config.toml
qk_norm = false
bias = "none"
parallel_block = false
init_std_qkv = 0.0318
optimizer = "adamw"
final_lr_fraction = 0.0
train_tokens = 469600000
Each number is 500 + 50 x the weight over the matrix's rms, rounded and kept within 0 to 999. Layers, rows and columns count from 0. Numbers have three digits each.

# layer 9 attention output (transposed), 192x192, rms 0.0906, rows 92-125, columns 96-143
500528471440526492568475456532437458529515433419500461414480513486434477458459498435604536417554452448479472503479489567488607531532451480568443
461486527554486528528531456527528499497525471579410538592454501470514567540649544556405543541637489439506452446486403455482562528468504510512467
501476515464435428597565591450541436415464490508519556515516520497578589559562514492421496317641502543504489498521494580487513563483529409411592
534495537507495554456528567437518531504596407453409489477467550498546422561472543433486525488459508444535470597406522558479498555500445515464436
472478547516480455550488500571538504587492467555474499551525575530420483507521546549500514504557542468525505445524418456473525555456488541448544
515488456520465533482562494492438515559434542540489518396520512511501470467433564476489547482491437447455529508580521482494501521417509465489427
447576407532496493489522494500510503583499521505553517373496491545485489577562499445455459589516611532475567523569503583495471564504427503475528
530531502568514488541486581428479479463484522489522418524458474519556492493518505462513484489504539439512423574447440425476452513478417551446450
540450487493493459460516491526503611513449579530537435510447472606472369451453511506454425575534468570509405544538579601463438520539470530433503
533578547504514575496458515553501529405544505487539482602511597503541526519524541475424492459508520495475492531444579498568535477588461493438559
539556507525540531516548499415452494529540482491523503370524533451458519485525546498540430461493568490513500544478482532477562554516545484485432
448428519570477419487423490508547577458520491505483484488526463539468500447450478480465480456569549506543500576565493474464431522473515415508493
467571532449487501484501553550549434505440526521448547587466545476454482513529479473479526530499435497494524490391438468494510485510472454511508
462526529507514474499435431477517561462483516505480455457527485457554500524535466492384483494513511500553534476546529575471504514478466478468529
563551478451597480486470539515555484424536512446555473547470424511545521539462502455441525555470577529455516505426477449454468439535506520512500
552636563464512536554460546509487432517506512421530469483547544564490481504514546438525496449429556469511443511414505549545489442496498517427570
520535499509536523542442541471515583446527449467486453488492493443569487454505573490482491440434568553488446546454539511447545497533529529487579
553403601509493547496492453437443519536605551523503497451465656537532443631494547465527547490483438416540508492532396548511501444490513499452527
487515470590516573520513473474490477414512477523463473385556412461530594442535559482445556467589496507553445525602489454516486493452497459508436
528529432498494484491436533593466587470518473457475463443466556592476441486479462479454507497511508566496527545503490440506464411535533523585527
428530538572460422462526511426554408459475506519562574444484523464460616500558458405492516523527455516469505476495513486473539597498594490473475
496557435493465462515484412538450544499499546465395486578512478554510530541476493498450501522491620463474455409546505438420491446424531562470471
476489509511436487588448518500499514478447450515497526516468512483467453539534545478437511421519564444467564556403571503430508516522561418449464
502412565427438484483498560550489529531531441561482529520427455569428456554519511498476493544561552514483522541553524516529504462538492426443487
403485589530553599511467504515504595466547552479455534561583445480482491503518488580466613484517503478469380481520556533440490475505550497437379
472462471542500521449515455530477486481528427555464501537503471463460590467576510438545526518565448515499603463465567421488465562524483513573484
492540582480558485528472439469442574546451484505555457499573488476494462517469544423449559523479540459561512488537472463458506545481621512533465
537515553441480514540471491557476537391441480530557534577508498472428529487524442523489443530506540511537538534455506493492562475453511504550505
500502434433504502557497488548517478460458537465493490492581467498534577477515538445470526466476538611503466551468541586519469470534499449460543
524484541492452452486516460519496535406482496493508494567565410420418533532561490482558522444563605460457459506511464438372544412455546498488464
506452571534594463463537456476526476482493501482469518569473603452491549529524501488515496492467506443506536399453480426486568585472581489470490
540508544572496481527459587569533578477522486472513470555493486504505455439514460582500476533507587488536496599491484548448434459528517479467444
579429492467507531497416446466472533461419490515472497586504483489476390543575515495507518491484497465547430593498495437572552473549529521489471
487510486465481487485510430578475447473496551526479559516539496492495504501583477476562477487492463551490481510432525561545525459505488474455520
# layer 9 attention value, 192x192, rms 0.092, rows 93-126, columns 96-143
444510456539520500553561502429551505490514470550410499535489470497484533558441521532303538522633461468567472505476488485569473476582508463483588
466526588459444439566489528518493411494447533494554517562603463614559512505553473495444507377539539511533537539501503468439514571482457446483491
565517493442493565502488530416455539488501435528449383408465576568481491511502573420456450471556529474537470593450546617517459520464417518457430
391501596490523529536498478492516492493512439548504592476560464510533439480450473510505491447510542523488526467474486566517491522468525457482509
462486482484517471480550506497489547523498513584529462445507436504386550564446576485468443519527483509491518484516575600523490441499483440516546
476498457535590544507443500465544420515543528521568618414456534387401518496474466491509405524539533535530511503517443535525483552517444531409435
600478440475573465496468530506542480517487458455490472608527509436474522563450492477467510510581495521444478444522480492569506491549514546514582
490514485578574498499473570481554541532459402523525519513486475458437462464413489554526546472464482552488497465414498511510486507511522539474485
510503497488520401431546487532484563526445496478482504559593510579532479522613569496433599599386526533493482612542477512526501503569489497416551
553479492557493635586574543493487426480497583570505480481467512439545475546544521491518493490542556453494567482551550456526522530464519469534482
493490513581581463506430566599494521557455465567589580513447474526443549567423504492532446552523468505471548462475506541485471529511553556538418
544501431444494429513477541479447548590485471374503495530514467490537434506461592520524530542557498577482458519484466462494470496549474570506548
443501498547528455541530499571571500497499512481496562409433491554529557525502509481498535538507489471566450527475436564481495513430544503462528
524473480414463429392516487505489527463514486509479432483554522527474462522545396518459478606466546518478452490499447499548457446548455521520495
584562497472538562557494531503501495471537517415509594609543553466553495511553599505542542493512473542455563534501563496505496536510463577452483
505499507492492521369458475461514465424525495515527445555517508502536430499485404518493525623504486430504525498482624434534462506518513527488528
430505456508704522528467406481476555472524492485530549561467522501492561493520500534543515471473521504457449497532524415541611541459503486523463
487501513508490401473497522461484426507550390521554539480482417544420566509478530506558460457605512511507540504462515517568504476538490500511538
531486481468594471452431412455531504487501473452478601506438507549450426552483438485542503538494523519508469666435479513544444476561500473478523
509515522508450458528518503490443470553537491420480628537416449432594498493508514511511501526558537558447449396568496473490479558496495525468339
523487516425592480396483368552462582486516465483475444500578571450454470538453437486459511532429537448600493498466423521468438503479509479438538
535508494499481557496529489549554512556537508486501517493504459468511540495429515489474564533519498501477562546463536519469433532447522430470442
440523455524535468485504463546525543586463444572536512461523519453466547457457407529500501420519509504471554513532518554477582516485507453530418
482505553530478497594516547514476596560483538547496464570518504549535551448414580502495519464507501539586482534589529510455495515501565462459482
517508445582453449512534538467495429484455462561524532476428469470485522449480464532523521519464543430576449522479528443464497484490527544486469
478491584511538492537431447484457483525563525603456409539471468470534540470398489509586495530432485482488525502472581579486509472453490550520364
612502450508520463490511535513516516545443438486508502535600481476477527481540514487530520520520491425481487478388528449481476466520487498518447
603501573453449531509468524493466423490550533459582528459471506525540478476519602510500473427482429508555595530516449536512523528540461502542402
518485545549466473559498418553437514579452490454480533575495523426461446487520520467511464481410501458605422428523547478514523516507543468560460
446493553438477408471527515479513521533485446539487442499539552514527471512635486508477493484425533497587448464588540430498488467518503518465477
474516491499465434500489473470464540517472483536541448492527525518495491499428519479432508469476486483499485533515440484504485490517507482427513
594495447495553448458449433571483486495477546443468389593470533497491480496414497459484498485479513526435490490551494467506490499507502476521622
527478450537503449532548546496527437493543602481553551542550549504513430491500523429498524536496534524568517505580598493520540511533497503462443
501538536471600553511500508534531451474534411466534543545457477470488525496500457504610549489441469472436529481401547560496489561468494433483423
# layer 9 attention query, 192x192, rms 0.106, rows 96-127, columns 96-143
562529527501515423389451472560459519424522494468518415504483483374473492480442497466581608492502495503462452563394445505531514534507520500547561
553501508458456525560554444535535399511421521506541461473527429542480503500428543483480499499520456446512568483555505463492472436545478476468458
540489538478567514573534533442427462522503536568497434525472556562499482482477565502540499448466517501496509482527519502565498484515519493446554
519445512519457511547532596451499495529499510575446419573484592557460471557543500563503530474480495497604487514552552491526501503483506533473560
463481623514453509578504466477537453553515501537398463556552584440552457528560505591511636437472468462470457462433476494522482508446502541523516
518562440541522473465493434530483509490466504488482536553471457522445526454543428487527440552540506523477532505562481533517484520460515485492504
475546466460597552484451388541519420479535552408505585415450416514517564493472539466528467472555467456414539538465521505458479508536551469517403
479499493456522528475548407499507502589485539481390527425495522407536523491453495450472456552510450566396527464464443550436557518476514555507552
476426608576436545521530572382512523528432478572558516580528576483512512560531564579490479479541482450521481549464488392697544444452476521463552
482484458456560508533431485422510475510487476463542471599412482581556574415466447539568456512518528533506547553587468509533518542422584510522540
541617521489618455520491489484498545510462566372451513594494464539555564420379422428451519558515541512472495474453487482322467552439528435451430
511477445509483512513504502550464498554424445483518447428582504440444509430505475507409476526363581474509578450582463449442506520493468559483462
550491457480563396537489555509477598567512563427421410411489551575511441466506557495495405493557515524346511520481463588434380482553515483507529
496478503521623488426389433499540471603498638484605525398454536529495487400474479516522530429458482543456402434463551591475395499472598388442434
411469568462495544446505570534510554441502419464439454529489465472549550512474535471468612312610463488523452375523522419439534483486515471658510
373499635443528501548471466520541581529627663428437622420457493578497500546448534460518506530475475524535518559450583593471552494491469416584471
524516547458503484488527472480477501505500541490516526500446562481487500538465488489472455408508523561508547499514520535518492495492491485500457
476507460483557514572509535453541479549506542515506421459489533509575497477559518507526542496431533501469554524538532535548517480596513499428514
538491460491494491517479479424423506528512478483526562459491468557525545517529522473480420478477528454481545481507507515540483466533503535498470
528506465570521459495496512492499465531478498525435464524498495540535496497590517503559501536441541508526475515520456541543463465475523488450543
532505505512504495510518511437530538510531526535463492515461516550579500464506417534516474467504535515577485535547538585492487568505547527415547
480538465491574484445498500558416448515495504448454536442544428421506531457534475399534543584531503472430476466512449527439488522431567495553428
531447551499460491493504494475547542523477548535475494406493525455549483451529558553496522562521430527385496497375499487558536540502458499479501
433417639482474521507471524395516480514521438473487465555491558502464519535523574540512556339510453495596446458484497511615537430514511508524541
498542459514501546485508592521453570516533487456511463532537515497486485544455556502531496438503521404657489473612501444455391508501466462456436
548402557499505535469519443515506483553417480545512539426496586484502523443481527571468477484484436627424455526462498469472587408446568509570510
556477461536497571478517408498496579502398437487476442472533556468522475447460392514406423550488419613411469548453469530412518528468505485488540
491514453519479580521509434584507496501377467454487499335577542477474550515448507399394500570393497488511505483586464514385400542387500532572455
543442472624551531488412516566515544512515481546508476519455495522540546479463578459525509540573560460506412473502519589389435500502525489481480
494495498541452572417519468443552496501456466449483532496556522481480580530427488416366491415482512529533443503456465402393482498493457507511456
453549494435500483485548582586447432539520392499439569537549501496502506525509524488659384429523501506591542581651537455519516398512517559477471
391488534497439478444432403456497446445543545477575521472491490500411509494621599433482465479506509491417593539412548522548515377583429530544524
# layer 9 attention key, 192x192, rms 0.105, rows 96-127, columns 96-143
473501452551517547534492536577492542530578532493417509509492452524433491452441481561499533581476491499467450507540462445498492465603503524539474
526509501510442469473529449495499532505483538476527529510526495484555524553408564499484528500488494498522555522540510509507457518461498463544552
530449548473474450510498594474553440487437508570571441451487501547484515485507521510546453441531526510506461496524468535462535445523470563464472
556438543449546354535502588522600427518453519525462456474529494603501558458523490517606449421510571542493563414528539489545495450463604457465506
497473561499569424507413593547623433537483537505489464465424589587489550410479491496470496470519519548497525449576373626526429416438565511465502
402566458560497511481551447512389499494587457557480495453482456480479531597456507463490480589490498461485486521499522461483512549490391524541412
529588463480476510491545494486484547443518533485428530478471503462495456534532497466475440483545538491471586543522505520480503571476459472488551
531471630601599495504488625518569528485447560517500487536482584515529523403532489573506528442537536509547477505391409544555481472510590470429575
494391562560510564509451503478555488504464470532543504516491532562446528447519506571517519469492484548498447476502495437541520466459576483524452
485453575447525429541497540405621471496400533480500498535538579450506554491547554500452541451546453451635407576512534552503526364568513444462491
458571468483481451490588426497475480445468508499480517512531485476555458544537487495527436488537475476493519503510530489493523484443460530513516
438499546522458423529465411532475448531595442475581472573579480564453352502542520580590610424450482514500478487449484500511517393492397561510512
539475442466545564490514636492414439593476597548505469564414440508450513515591560495507449514454578493416476527596576524500449580533566448483428
516519434576507628543477579525522633409460526483517539522502487514601498462525557501470515560513469565403529621538593590446505509433564430496626
490546490579464455613433438624550425455531422521658411438421457500506462488472558503432516492474483517510515412444516539388457622518465479410565
571573478486414505513507590514551606451473447578399410574453438543564583514461448455558482517597593458582487648553395526505527583430544471520569
498515378558551625481434551561495558498537533463418534480458458527459518436429511507465594551499442511485498530547409509488389505596519501512505
528474572424472352468617482414518456531471525550534510510568460509529513503489500483520470373490514512575542492527447449489560524478488419441501
456504537448499517519445462457449501480559504488545465514543566415476484549583431464555483460502458437494556482508543450539572508455480515531453
518453560468484480532454470532485426494529495483472481474529524446475473523486497488525536500430449502574530486443458534512476424498494493510521
590488494487501526562522504494498562443470546467459522527450527485495493505588512457408428534437503516501516456464485468439466500552491465524512
514517417473548503495482489537454470523481552447501527494521457558436488521505477506406500431474481454492522499512517491489480511527472489514538
527436589538557476535485642490680469504452536512504470445458593563498578436490574475523501492520584501530492535509431515522394446427629498407548
491444518555461570545477511498589537534448508494526476482432559532518581406480503514523543476510468538476500485504456521503442511439612496476503
429585426414540488438599449571364499529511514455498543431578423448492380595536484500496451454404495450475542524532569508495539481568339550574447
525399545591467536509466553442614552536488518589525493532466557563536568434500509569504598505560512576501456531507447513536492507430611506454454
503321694550400523457485483433682452588435459577600476539424574472426562376489497573574572480584462570533471430513462576554541390399663477514440
520451486489437465513533491557466511584484509549497518649522560534544464471498585549462566421435511515491426427523548472438478481537558484463467
534473422530439572484461552478557553541504448521460440467492497518542581456422424488528504563541482532607401510539488517392374486599480574449529
515542549478544516497509390488540498399417415455524511486469444517524539457456506454431548480531434498464499529512524497456439472399520592463472
431529475459547439475509512426455440585434578554351448473666576473550474560493441505400482498468574533494443534476554435537541529512449556476556
497480516531651497500456534447508547514511416502449526397468515470461557497452498467579424595589514511500435486518518544546487517370496525633568